Weights of a small GPT-style language model, trained from scratch on English Wikipedia: vocabulary 1565, learned positions.
Each number is 128 + 32 x the weight over the matrix's rms, rounded and kept within 0 to 255. Layers, rows and columns count from 0. Numbers have three digits each.

# k: layer 7 attention key, 256x256, rms 0.0767, rows 24-70, columns 128-191
# q: layer 7 attention query, 256x256, rms 0.0782, rows 25-70, columns 128-191
k24:117103198142105122129138096169124151096146173061205108093163167097115118134163115155088100096099121121095101086095128133123138126116138148121149121149131177137054231144212118135150194127159147
q25:115206132090119150133105098074203090129175060181106154157149120134117199102135123097121065147096086126122153144106153130085116198187112151137132139151157127116157114134147077150120126135076128
k25:138107116101136099161103107144131196149105122133147132121126092106093124147147165171162158128121123161114038119082142110195163159154118140098136071175136167150136150109151134140079139147128084
q26:114116141087100125187139147151084151152130071191151136171125106082116130142156182129137126094154115177104127128138128062085117103123108169157162156092108080115065097098102124129130117062168124
k26:181065081113115109130222100143085057071152161139107184140125117148068117197085180146101156197118101105117112188122150144127085126163185056131160132067166102160116153084174087113101135080132147
q27:063160132095101153110131099107134144148115138112151168119153117122144147158069154162166098133134111083114146083114126183093057139121185109186128150112147095128135179107099179151099187145117182
k27:072127124140131091110086188184095106104130157110119116137128110157139127157152170101136133086111187150120113126102106107122117172061122122124161099171103103127118126137165189166075109114152100
q28:109131056130091099160076142113148141149159145149139165113168121095178141145134184153122155156100165111114158125125147102167146213113156093125143131127113118114115127132123173161123158150059108
k28:126141131125103133110177088044129063154161110133157103062095136104118169103149098104104168120150115125147126204147107113161102114120123195121152161131137168135144139128099098152186124084123134
q29:184149085179116143150131119065106115161068127144125148133132163115115158169129158111102124078114173138105165139157096135117154107109172150161114117154136097181126095084141068100208145100107119
k29:131134099062047124167068092111105141211143145120097108111164110140090137109131146139129124129119123174108100136148133087080197158114152162175146098111091098112137148079152154126056150065083078
q30:138147095121158108097096087115158100178140126134139110144128090145143143144159128129118169188138113121132106146098148081149082115157141144104147123114114146135136154116091119102145100154098133
k30:132135153163126090086146146132142147083118148157169125117121113065114120113142100102166093118073081128165122152179154067183076092102121102134145164117158160178144182090166106142118125150103125
q31:189128171147135128154107116172105154182088132165148096151090104165111103101145114079130144117127170218153158144133106061150162112039086113059147087123105167118151111118118073110202062065123158
k31:137104074072178202139161128134116102135115144075148166110163098101118094115104130144132061133183154105070141176144086074128113068169120047119111149140189124134131095048171133135152134110132095
q32:163160136162113203124132136163090074195085183112094074153136070150129100180096135096175142168102190224119127046160127150085148115074171088103124113100157108126090167101070074131116118108171200
k32:142148144058129135175115129132099141136125123117140138192088136148129071096163117099112113135112135084102176073148076095074161061112149000128082072170116145041160157121151111127155135156171111
q33:085089132125187121189092137167168109117161104163180119149117156128162124159167181129149149109133128067116128171142170122145106188127122099164125110124139121130158059119141085094154155081115152
k33:156149103141118152153167095138123129130143132151132137077099122125122169143134133110125108144151103100197128116167081121094115166108137187158125106096137131111059097096098155120167120072091175
q34:098065097101125151110101150164111118183181127112157114129139123148172097177143160130133125170129172108142044090149107115164147130126184140136127097136145098149098135148137161103117107140130130
k34:113130146140129136162172115138094089099093143139185093110113149126116123124172086098120154164107119124160142133152143143156106106106149155174090110089171148123080129106136098147177125108141149
q35:124131136087153139164137121133152162129087145154072113171108119158138162104123140112123151137131142137116121154094129092105069102134136151147091091073137124101098154106120104125165121113149100
k35:129128119127110111119121154112106160132157118110140164131059150143113177110086177118111086122067153106151133127151191121183073083110072178082106097136165093124147195119113166137161066131100168
q36:127167120093185137088148072138134137086155104120125137130106109101065132135145108068111110116116096107058161122123159170085144170174138125172125131100149154138106143101173109130095099127176154
k36:174178109177126103121118168126160126120075109166115131092135138151142121139066123225096124109152098112137081168124122212136168117124085093155125078107127128189149193113127081144052067072182100
q37:126125121151145034117133149171127138117149148104126119070130154180130124154178125136130166161230109165144144073065091203113110097140094170110121118099046092116131112160114126109111145152148095
k37:149090202113144105078197193143185133115147136106163109101134187095111113099144142111140145102089068123087127094145094128134104082126139082149135131143158113079102058133072129126098126141111104
q38:166153137161127090122160137115142115113141173061116162136121098175143121125190098105152179104154150189146132132151112146112068100106138143125085136113162094093160148123165106073094168114166130
k38:111112111166120080120099114195172085116097140176148090124138189129109118167140073061121119198113072117241067103140068163124104152090136104147137136102104131123094156130146104110074115174150071
q39:115196091125093143172061105131150123124124131109097088135173103134167176127112181157126134148101122123138115102123123173140138164100143129133087089142151153098122159141109104142131137095074111
k39:098110160099114132151128152159216108144102134112119131097072166109103119118162117116123087170129134103159100153142157105144121101133113184138132098154140160160160151123105140151135106130097154
q40:165200168210166090086142115116138104124111144134110109108100181173147108108114110063078105134129104132195161140065164158101098110165065108131116145144021123104115177092116127114131093132149103
k40:150118157141136117116139124134159140117169117168140162136130140117173091086090151110177130125153125104096162098133159096105134096104103065076140123157079125106123153165094168098132163159163084
q41:134175103129110143139118140116125105157120117131095084129139106106184155106126113139102131109117105235130055174113182136119134120197147176080104061075137143123111131145143181165202173154119104
k41:140114157160149116138153091117148105147158121178161149109098117148147146116124138145177155153101158182086111130152133124151131085127113151093064082132145118117197100170099066107103130139099134
q42:087106115094122125161123147125155087130159121072107136096156076098192185085111133149070135131109149149087110166119120125105120151151124120103142135125163108089178106137121140154106187124104163
k42:121132102137113144104112091098097112151154137137126180124095114159079171131147169156130108108106164120177107156105135156159142193091104154118106123142113148140122099121124116137130138143108115
q43:158161092069136194106110122127147124162085100122101093096119160135161144142144124155205185115082104117133060158128095161182119119198201122165126112091181113129123114152126100153122177129161159
k43:069118130126158137125113106182140155086073081098168142140108111120121153149141183146198104138056115107083074114137118106141136124132106126075115129107076130091136150141120103127140158133123152
q44:115129128128097084156136138076146171109193107168132162177144123129088103151081113141102114112144117127098119137100154085081137148099113125145117122177121087118153129161181180129158134158112107
k44:126137061068100143081119078089086074146158122151135109155092050115163140080144102162081179122139188123142119131161133155129126123147135167118124145100096113161125145156138178107135136129134131
q45:116111109122131079097166120118115155180159134085136126086117185128097082138135104162113142131184126062176080135093079106228127110167144145158125139115121141153121136135121087138110126151154119
k45:090113159147133097118098098117108110025130136099109118154168133110152155137118135165145141083121123173076139125148109180117111137117126150099166147080129084088120101157100157066132162115129162
q46:166116148123139150155122115169150100129165099136121141088150140139130150196152140108157129152150108120093114150170099074160201102157126123140160160069119101089097085137100087150143161136144134
k46:148097118150113157108178155104109134120119139075166153073123157090110093177125175088120138134048092129108112161118148079167110064114132111099117110120145164071123139050098077111083117115149133
q47:163142104129127098127109135083104096147159184163104120177146123081128097081092171117122121120164083159127136136088120144131137109153120122121097173174160129152125071162094138176122119163078122
k47:102103155083129129153104149102156145194086099121059154176122129151152109133108094130176145137133159122087130098104127168130159148104170078120151132102071118133137044152123142120148139150105068
q48:131149060138130134111132164067078148135131138116120141182122143089105124069161070107117152151150114136110178136117142185185118158187164143160142157134157145138118110113150103123074131116115069
k48:136127152129121051140109107090172104062116116174095122144093126118148138132151099124177147157145178128123084121087146150161144114117077154066154127129112132129137166156125084105095187143082099
q49:108134105100128162107120153154147144145106099130113119155122094112095132133202053174145150130119086166106159101162133149158107167103152130125165132049161131123127109132081069108098150100142202
k49:151209092118133135119119085131123142123129132082102140137156067071095139181182124122141129101120098108125148169142084129087174145147124058118151136108108089128184214147129076124114125142166090
q50:132206150125154087096157078111092152094114170125136123132146064162140158074155070094139111143153109189149121081151141168121133079140146147107142128122137156128123176149117161121092138155166119
k50:136132185141161055148159140193192134086178092104139120134105153154169128150171140120154112130140147161116116129097134158086127085144145091148108115179139139147184130097151096135089150215161130
q51:139140175135083067168134113124141081154153164099097140139126122079116150112091176137098126156127142123103102122142084134094145155135122096122118179139094131117113132126117135158099151177116071
k51:084097125130091138128153103165151124146195108124102170095129110107167108149118149157157126126141107155104100133141178124122133186118135085104124117095072141091118122075151183112138102157097058
q52:120188104082096127129168150096103136152108140103096130172067058159135086180155146103094171153150133093121134144128118114067074121154097194127102148087135071090139150099165097102119146121109132
k52:159144123135143089130130145129045101125161120144141117121155153126079147156094133095115119121125119123138108150145101100103088129103141099099110090120153115148168119186131074169118143148119137
q53:135154099159090109149145186100125116141107163142141126169089106093155114118128142113091055138115115150171135184109125104071137159137141149139138189140084153174121105128127161089070070100127096
k53:114071195152152122180156175136107171131144092163124167122153155109107089153111146107133164196125122159134114157129165103139107160108166056129135165121068131154107112114157097125129164224124113
q54:098144091095109070117132105150192117134107111160125153104116137115051166110113181114081118162096106094076128095119167166111108147125038137106134113115090096077114175136143106124126165150141114
k54:105104124116083147135205086138109143143157129092140122106119141101146160150153147133177144153190059094100187143121122132139123090151099135172050075090142144116144078124139125131122098115108103
q55:126090150135127117107146144148077137159135110111179194136085138126081095091162151054169146137128150149084130169135084136144097125132163129166155150110110098109121117105176088115121179164154133
k55:168115126133127120135132135100099059071104153166108144119168143138119156126121120075145147127118098103136116126127049177116126053157149114156104135154125081147127080094083133145113108153144104
q56:156179135183136068131140071105102129142124142131105155199133095148123084133142123087125165120117164109111137129168151148099140118140166128133121122150125136156132131104113139101172096108132154
k56:111180120116102115138114157193166119130135116135110133146147086158179127157110088131124121131122121097111119134151179164065142146129134145132122087128108146061111175134123177131077125113080160
q57:101078106080121111169099166112117139180095141109146128131182145108120110152103128114140142088119086134117152157157121115096097131109207105099174054176179124113126113096138204118099051067064110
k57:130147138167119137167132157065113129157092112160088180110144093112130074089065090164080136104133188127149138195140167154146094114180090155156187159161102210097074090081155089205147042121136100
q58:133142107115161061120104141143106109110151138132124086092123179163095132111138101115095123165165083135220129125098155121129114141081078168100118136126132179135152152118213130085121136111131133
k58:120116150131138138112123108143176133137120164142137155154142119135121098124162146166166113185124115083102138085141129157181162122152123102124157111146141076139115094145116143092097138191117120
q59:121199121105113206128081129144167093143132120091144162132155074114119167079072193131153074109065119114077101146169140145071133102142109178131149181145157070134164167137136089129153162143122126
k59:073092116095103214152105137138131165172079185063051131118140155162108135126118106087145144161155139098181158120075084088162122153117124124115110105112159151149150068122146139166099153137084151
q60:150130170120123104145079112181160097127110113141202184108163118089154131038137140114132126118080116088091174105129116108135137133125128092133131189186145115100125101071129085086149161148115089
k60:106103073151130143172142094163146103131111146129122150108145122119105181153119152152166180157154103165153133141061113142150138173181101129184141157064115117143099082099077147129100168095097145
q61:103079130205175137149115186086095087110131113114141104109139160089150124095107086121079138127099102123163101196101213091131150129221147116052109113155131154164099086145126101138072097107127091
k61:167183155136082113138158106137175109104140113232135119103103144142114115134111124208148115160165121199169109135141139094108111152146122171141149150112069121129102123157129120117173132113096147
q62:117114171131109106187130117081135122135055123147128095134121183127126116189141151074141117117108153084171076099176104160138119169131194108113152114099162077141163126141244096146143169096163116
k62:148159085102137139159167119207117190099138118142165138100136108120149133099079179164153118149142122140160103071176123085100179139173106128146098091092084153057136088088131102144138102135173157
q63:109103110102099135113155087115157147101105136162150097180125175155138150141094137120147106084068109109135104152122168138136128145113158117124127115104120118113094111151128160122170116144121115
k63:108151081117117137110160047080131122157136107143141149140104135143168144111153099108139176161151081151087121132137186121163120163123138206125149079121156137135134144110135149118137089099122166
q64:090111086179143161100174133112145134154111102155169098151145134098153117107146110111098131103129108173034103123109090121121105111164139086110120168167129104158142087167143108080090114111091121
k64:147072150097128108113093125099120142139147111198098120162072100155132094111138139135143162076113139136175154141078111118131122146181083147084131131166110106098201167118150191130126149124086083
q65:107167101101135164150104126140107122100119146138140076096121132125144126111146150162117130144129118124122092123155170151145139152077070141091135107103179117094133156127133118146175152108112142
k65:087108099121116170110089150136103146136160151097087089137098128135090149135147147146163108171105124135105208116149142101169138148127082149065133124126171127108122080129132075090111140103054157
q66:136153140158117095104107132096117201093085140137120106079111171098098144134147155129110151107107164091152203168105098117127162140127129137140136151191119112112073108090124108119102103162085129
k66:147089214066162081147081136121118146162182128080155131116178069152124161135104198133143115135143131134032060079127104153112075109151139162125100135140091140114130111144122144136108151144057166
q67:150136171140147113169142101093147154115106086062100119114139187157132154201099136208113140108125160148150112150163103135094155079160093150119154141117137109118140075162095145138170078123106141
k67:108137157077145137206136092147146206133115094081139076122095135181223111109137178154131135170083085167079099072131136073090094134108151069112144126092130129099119094079148119143136127141111178
q68:148146183159102139138167165116157127159156165090094131126140130074059118072098117142146131134113148171118136134143104081110158120126169094110154137179121106126156176157169136095097124164161108
k68:103126070126134121148116066094118142147136111118090101150098108130115134132117105118169130139190127102156131134122094142140182138176136036129127148113118121153126086121131108094145161210102104
q69:174140107037095209133125139185115164161099106139112115119129111098138129082108168206175104112110089150124104127149121104152143116141115127091106088122161145126100154117096154190198184152122121
k69:106080096150118172130124047090099119126082140070108183162119147110105096132137107120124162139051101135128149171094191147213144136134135065093138154081158095144124136144076091113127122120139141
q70:126163132149102174139144102167108130061114107083138103108091076135125154135173122138156095122160092183112140105100154107053096125086128109122103105099128079131128132077125150050161145125159140
k70:117129145119141095117148124184146102104183115090129098105133175118099160179137136096120153116120077135152113166106087132093160125142172133153094116128139126160148147129109052127070104121110168